config.yaml
n_layer: 10
d_model: 384
n_head: 6
n_kv_head: 6
head_dim: 64
d_mlp: 1536
vocab_size: 16384
activation: "tanh_gelu"
norm: "layernorm"
norm_place: "pre"
norm_eps: 1e-05
positions: "rope"
rope_base: 10000.0
rope_fraction: 0.5
qk_norm: false
attn_scale: 0.125
bias: "none"
tie_embeddings: false
parallel_block: true
init: "uniform"
init_std_qkv: 0.0244
init_std_o: 0.0244
init_std_up: 0.0244
init_std_down: 0.0
optimizer: "soap_variant"
lr: 0.00449
lr_mult_o: 1.05
beta1: 0.95
beta2: 0.98
lr_head: 0.0104
grad_clip: 1.0
warmup_steps: 200
schedule: "wsd"
decay_fraction: 0.825
decay_shape: "sqrt"
final_lr_fraction: 0.0
batch_tokens: 262144
seq_len: 1024
doc_mask: true
train_tokens: 804100000
steps: 3068
dataset: "wikipedia_en"
Each number is 500 + 40 x the weight over its row's rms, rounded and kept within 0 to 999. Layers, rows and columns count from 0. Numbers have three digits each. The size before them is the row's rms in percent of the matrix's.

# layer 7 MLP up, 1536x384, rms 0.115, rows 557-607, columns 256-383
101:440535502473517468515511491487507462568473544532475487517520472510530539498510479542545445493454509495513464464499561552487534494461512475447499508517516496444478497526521486523566527526468460482476550419482481474486398467464515456449539452490496396506492544487569491530449533504514482515495494489576488512503525458487474469447522484493441453551405522544485443461517564512511562455478
103:512547509535451447391488515518514507461487524478509437470534487452487494511534558476512495461444519446568496486534493504499538477499572486513508492501465548495488492505472459499516481493429461452554556528533463458541506465555459476523453602550553461459508528433479483538531453447487479407479523479464532495492527510512511533457459488414526488515453496538495468512549515461535525572525
095:482477484534593515582492510476614502465507531485498514518514558417462457446499450502455475508434554511556473556505430467500509445489488417434472484458476563483487472513475529492490528566469546532432496460500485496519509465468485584562445502473464448482510571516457513451468422524574466576454516453463518506489480419477494513511518495580522552501474475573421530529514611459561525524482
096:541540564481585498567483499486491448459583545462458490568428498497428523504441560495530512550446549576512469510513493508515444442501518543414520475486490522501504505500520505469418509504484488467560484561531436539474464483493512449580456476490515534545557530549563516513468555527463569421465527528525495524508435490579463470544548454510456458451534527550476530496439545520510482467550
100:490489445508507498484471483497465473492553503429578479522458461535496464499503501493517491468492499435459539553499542518482448539484443462514558448541497459509528579475501538545462581476494499498508533484472464494496431460502480475512476496416483538555563523547582542515522472533520487438458475502535534513509359474462522495502520489519423516500518494522537515526504496441499426586560
103:465519529529492483523464472468491536512435520506548533489509561511510512509519499459511561484498552511477588544397489462451381471505495480439518563524399471543496530568580425508544500507478389508564390505553540497513494500499494560526515425498552494421495502581485486551464489488521482453509495474517498471536450501486535504493485506484516494569497491482510552522533487561539477538475
094:473480469543568488548539528497508521457577490485484506502470482432567552425556530471486511440461484507476524464480527479534495391496550451470509512474494524522491493472535549466554493470491467486483508424491440474505441468462459474479470467499462476531472517525506496487552468453478531493528538506520476542559493510515450533471481544454498516539489418458480520508403468545452471535491
104:508556499490513504444471435505551580531520562502458569485530526474505536480521512489512478499467486492533525561479435512547546481559541533465545494518480525532549476516457557542497520522576529415495483477530506441454503490365492477572481550449498533530452448482578499484495484487367486526445567494482543503500439500427457520520493492480466501558505550450535508552542480532554427485482
097:461518516495502504482504483510520464469488472492444549453527474488523545495538505529462519535480471498492492496504483538550570522491564473458561564471486546468440461498503400451510442458433558483564418415421623529495503457482480476558467506502462547471500465505548494557600529475509460515459463521498538481472413522553557525500524601559481532542554577511465416536520500495422501480486
105:504581450497510422470479505499533482508511502509477433530459499500524421408479457525500509484527439481471558540492478483549574561375497500561457432464548436442505480472558498516481493547461478559472527458497564517580469465476511481481571505523497486513474475545583524572489522576523539482499499457551516462494563505519485503436463542488543539500428428557542547547553554486467489473601
096:509513493471541506454465475515517454541540511529438591437495557510459481425483517425508516597491575516463508507494504509519498452544501456452494532486486443495469476442495476546538481463492447526426445428490529555440429496511536517435544489586400552517432515473479511569491548497522493429445546481480481518520534553445426512531503494554530535464456504529446515499543485531468542486539
096:533581487498515554534435460524511532434517566541479448545450548506477508532471509479484508485507519550441428461560494491424527512462481501519527505513492484460550570534560511516553461543450541591465477484434480562490505497522507538465515540496529472557485430471483444431497469590492452423444516563440525523508569508554518447461514517488481538503497487543505472469465445452499479397493
099:529469463496433538544455543492468482451534552499448545478506528524464522524492489437510475490513579502494539461493530434545422465504461537524388462482532501522532570434465514493533472558591560503464506429530477443497500501519562543516501432553464467529494408539525497449549458579458552552503506548491484480486554503508525526521544576533456473521525446484483468583519497489560516465517
098:497436518499489487469470500567397429522547551446520547533447487480500512526515497431485526543478484516557514540458477465505487497549445541440549457543519500484492547594488501482518540506516605479542534441539516449524530455531532522539518488491475526430467508553472522543536394528553513553501541523509540509539481530578474486541492440561492460482454472515444497504444482536542523509515
100:542528476483518566520504515483480432487575549566573482503493547582516451428445504496571442504514508522527500518470587500541475498458454494433503471444561469464527551558493551585511487504499521525485454504521454465417565525490486503499475481480488478536490527536416531493554488547495485527550475595469482452504554570498507520484498569569504523508444479493503512511482429476444503570487
105:453503515516505496526463501542507477489481449470551604481535478488483484569459547504471531538550572491552505519438431532514524489491451564456478566523484503624477541537552457513537505538491545543484560500534601414477531551489476512479511560536516555498577520529498537511457527560546463482517455510492530537465487489465503508478409510474474498525495504509498575567485508518513396501535
091:514457451489533462409522560489547502525520529507570414431432466505468518501479515476523495518524559516521570439520536489475594474493416501492433417459521490460454548543476505476533426513495518502510483522530481499501608479529468482523461417483451488515463470450519498476513508558517406524529475439541466531514536547426496490481521507440481463491485460548437447501496558464433515542521
093:569531494418490464487532493507538491461480499528536561575550425573441468520439461457491497499578439508477549514475538482515400573461588475501508506567515536429470496527538476551419482471474504507492465490469522508436473490482532484472531541516460457490509448547520497503544522523477569509503468481475514514537480468555512368458477544574504454552488508477464565515490538544512473469517
108:424502475557515506477515474542528572456515557532463566454467523453498540461517481427473509456511591561536524586543505557518496502516409554460426578453485481502463566566468550434548474532496509559523506530479477455483519613436431519523562489502543542532517502462486488417432450474460515534528476579483517501576526443532459485526552433503488531494475479537499462415535432554519505462535
100:480454447546536513522410431513553567469546472404527535469429497549458526415524502501461478511485539540535550456490558507496594459483449463447534512448510520532452477455552541528507508546488461527497491514502453537514456466504417483517460549532521569516561506501477477549508522491532525518515505515513497531426470530530466515535402465430522540498419472479559477515467499579534469464526
094:561504489537471438513540436453557481483538424511499498439547537478509518504465566472508525440532562514509444444587458446464492446445486522564496502412555478536514499493558464475429514517503539500478446512486491432566449491457485444481539490572470527537500558597509522482460482575449462526501467508487441492500469497472542512454542539458496556483546476539513496524444587510590487546432
097:542581469609499496539494488539511503473506607504442539516490469552519476497467554498527445509403513484505469489414413535554496501471502553554537466485433460553480535538571555468485453435532519555483555520474530458462458457525537451493496499469449515577497507524506465514470456429522520520468505523436525485462471533542480534481454498512488511496535471511486505507413531544539512516364
088:563527472487543505429437566445489460539481508443477526497466558575489525463490493483529511481588510517546524508521449534537532401558510474505422494477496498448464487501524452518513517553448475512506491474551483505506511542532461545511538470513474543438526519508535434522504482493536450469465547454534423523427505517462495494505515436459526493549475425534579483484487470533527460473474
084:500523499419552529523460479485489478471532542472516411544485473549453503482508503505416518470436542442489519467573506479491545592498525540482450469479550524503526524509470542444491539506558534558453518508522502541565479460531450494520400409493567440590503498558552517517483488468554508467550522500453477423527483482548519519453481463470434544547499542537460453533517491500506432478434
095:565500505532463606546479525510499415540515493455521458521487405471564499512505461505478555552465527536498504519497432478523503482538450558506481506498553528439510525503565466548437464522559509539518541506443555442553519463515503516484441397489539515477454519420488485546525457530542470547484549452548528496515478445512506502485481487514508470459502529498478463498473502518486551504474
106:486373532502516495449513450528502507466466517479478525522478507417577539485454467586409491498497405514546543486556492522516566484505533559523451494458433560449450505562523422494484519505429405489492443547499460546491545476505489593548527470499550414462454506487557550514439473490530471505515496478475513609475454520521532543498571497510493517485549503506490517435467462502466519509471
100:430435518440458496450510516491545516390559493486464526575519489482542486558525571464421499518593594537527561508540514461585510458533506426524489536538554525508492452471473446525382492553499494481477456482568494473561487504501480445444572505535532488531466526477458507490498423505503469511523421521437522469498490504432466485509469536495514515471456454504452454475474519477535416556447
100:574437528448515471450525559531521524515553541486491591466512555466541538505508420486477497498458546553450519490507481575427558498462495530449544483461490516474482470498483518540564519459528461487498514487468506552479504510470529486516507456479512509506547522542427480447472567467544552472531559458489562498510512456535487482530462549472492565469510541543521519490513525574585481603477
100:515471524507466539505443574504454554531489443477535463575473535500495491534563480460534542492510536485536479546508462475548545528507477457471559468447493443499525572536498524499466558534470489524541502551507500476522494474444529481451500553515464430503469551405542452491565514446476480465532484568535516411466488491475446454522497525525499508527531501449437488499490469451492481516521
099:574484556445516478475434578472507527515544493564491482530506520588498464574560478456474469515488461501512524492467472504581469514556376563447473379504526508495467522529497502554466502453475500497515521528487551498474540534542544528521497465521489502478541555500531569510525503517534464494527408482497484473541456494501459461458462496565514506553481534563524506487546475491542446481498
099:516550539511483506520484551600527441534535394536479482493515523516491487522537535493570520460446483400509451513504502532473476480479552544483503461498469530529436473504433449402519528505555513478536531472423512517528498484478484491552568524485514463508476510482449542446536554571484466545482493522596542537498477463592498503546513458439493481483538429542517560519519569498475487522460
104:557541494464496483469529555562494510463595515503496495404523505481474487496493491463541501468480474419489467500554484409408509450554501400511495520491461512472487449474504551479470466567527483480521480447522460490446479477498485550503502558463560529575509571520519474504477435515524543565479502501609574475520522454494511493469494445557431517542462539452464457509503491503493506506502
095:465475453459549494484451421600471433478544534521464509457553509524463496532542455462513503467514460500488538581500513468473451471461469449557525517512414436544462542526522440448533484504493464496506421506472485507458422470445442503499496459518490570503522496440523513514503548409487472560473551483530514524516463479537463530527474541477549445510542493514524483424510511508502511522503
096:449490553531581491456436504530522530508459478533489473402525537519500500581463476432528547493471547576473504494465500475473539478491490446504495458498539468485457479540452491519448534478515488487490459477517478437435356499477543547426524473571508544503437499528412565500557496554428478476524507508535493429513504520457508523397470429510500554556442559421520476497539496472492459476453
104:580490507426456544464524546495480488496492516498506446518444524545403525460466455485458541462521483529585545482496509504453569457486517506431551514538566495486488501553488503547543553492477521440514535446527481454523502529478530508452498458515535516541524540435480581448495519506491517518473506464557509378525577478576514584484453473524533502460431515505526500477488495504521493527569
097:465522548494525519525480499439524525448496525516476405524487489538492486520505512543473500502486460557526461503535552429443496533490479509448408503490510458521513557571554521421518570511532487486454526477408549497546526468487525480541419563442533523459466454480441550518406518479519425532580514499525501554562560508511543521512505465500493537531554477483526457436480545513477495517510
099:432530509464542543511504524513503468484517467474488520489489534493508452500481458482499440529453532512442514471517491472458524565505563438487477533443506519510452488507512468422539527506504562465448506440523570457533568558546492492555511532565568564488530459465497524401463498510512442465523484499510466471528497494525517440516483433536422477523496448584513476507518462478504447434481
099:425421491462504486521474518451484479479468541452496480517486467488457439549487610512554481535577544522543585524508519498416464444504468444599489457498525490514479532546491577499536568534490547466466492533448512526576476461484507459555483568561514522475476574563486551575521557554543529483508538510492504518420481559476507477429537548479497467575524441490410494499478460626488520575491
107:485495390481499482540470586489546542497513462513515531584415521517488476518595403512500492453556478483532450439450459513470388524463511513524447455463640530542457544507526481522521534486471477596478518498483463507507472509501527479519566458465458521525526516421517488506627479445527541518505506418446517545541497497456517562469559517485555449533528576485476463441495543458460506553528
106:488532508517442463453495531497536485522493448476458490426454513562502541479449450489499543501452508494500454527481505518498459487499470497532433459539457508488533568512464445519541542518559484494498471484448565536494467396483499521448481459558506441484491518564514531511492557458557420444540509532533510537471493517486412498557486535469479579441504523538519519567483472564571472520468
100:445500484451492483475503538540557490444453499505533522507436527546537474428436621572548518462488587470450499490455443497572523462528488539520577522532453465479470544480491499516469543517470464488439442575529465493516497437475444474440505514515482461474461477507544479546547497460459504474595506502543487540487511507483467523486481489429476493552494534514530553537496494496537506481450
096:530518549480500455512457556542516482450491480503570530528537548536433510485454455479440463526417471480488515510547516473476524547565500446510539465484514469532459494523590514524498485520540476474512457493489564425444525491463512457547473476474551463457520563544504466415514513422481499530499530516490486465494451533563457501508434474566416484568519505542508515454524506511527391564526
096:564529485513614483467496506493472481480458581478521466565428522530465498491542473485542463500481485482456553437589468601552601430486461500519485586486480542506475501523483560498520538397510547446479516538612457503472536517457510479457461513571500468538501531448544458495452549464514566480540561484487471544500549522477524497534517540479482475491479527435497441632533519449440442453490
106:505538489479530462500521497526543453565498413441523507509617468476573556511427468485570498439459457428527534542475514487452514530493383526508466522452434506478526488450542499493509483505521421524488449503566506486446471479504468572529534481484574566508435507542555499554509511516493497541510516509475496534505475560445479500376462447428559514467545501525483505439512414497532489510509
099:454522539479519530489488492525512485515445479510479476580494503391486443542525452487557583518448471450435549562484521497591450552533489401513547540563488431449484517523500467477524461514570472509523439484447515506512493582588533541510483452545457512458432529515470462502486451473534583462531542475512491456486464449495488502534484506459494530460451498559488561495453506535496485440487
099:472537530498508558526464497435479521488562541536500503518515423424498507482532531558570518490489537550464532512465518470540556443488442473482464581518457532514532512511563516492587536492479514403482507544530530472477550553470444514495512565544548453486466523542440528457482566548535503517479527515547530471535490460548532475432519500515494499549459395499424503495534466486522449449536
106:524455428515478483498540522484586513485511463468549504444468515567584498459547472496468509457508498519417502495480436493488457495502501404491563548585482529467501462442523511495495500523469520554529473459525574461498474478451540546466525536516526420457444533498536446483492626467521510561515480489443436468489532482476513499531557518482455530539529443543500504523382404483455436517557
102:404508561531440547502483563489482486466541497442517471504448470491534456543573511455551472550522503483504526514566457524510542520488522594581435478477499526494531489572530441499436534547518505576467487438465498511521560512502471539474510441521433506514505467495518531463517553432512515513559454481498464473484483421523452513523522476418451484445467524517478453564463580530490525500540
097:541480513529503447508550546484514459554531576501467440481543517455457484549463515588443524539504521484453473502456543503501467507526512541503457490547519523473523574448506592560572555494507541498497452520447521527483488508496549520453520455445484511552516436526516479494540522491572441496457490477513464519554450464513463547461438519457425494540487526536470563538562436511433482514577
108:475494478456541489476516510405486541488433453482513470543450538592518484502523534460506488537463497546470488506502457445481453456506452491480574447491478506392402505482467472484459496499489423458438500439554514542532441436408448421490571448584482535511484461542520386461483540550545518512495529555523451486486615492455449504515491511472517518503497511493565566453517483457535492525457
102:475539451510536516517511495600468487504459520422519481526469464504514500486546539466576574516488542473531477548485522514521507549460439413493482478470550514482472514502479500480433492487472545538522536543503469502557522431507477579544610446499517469459462579502470475520582470520487532523497557510403509500532512505408470477573586476432598517473484520446520512478479515520504491461506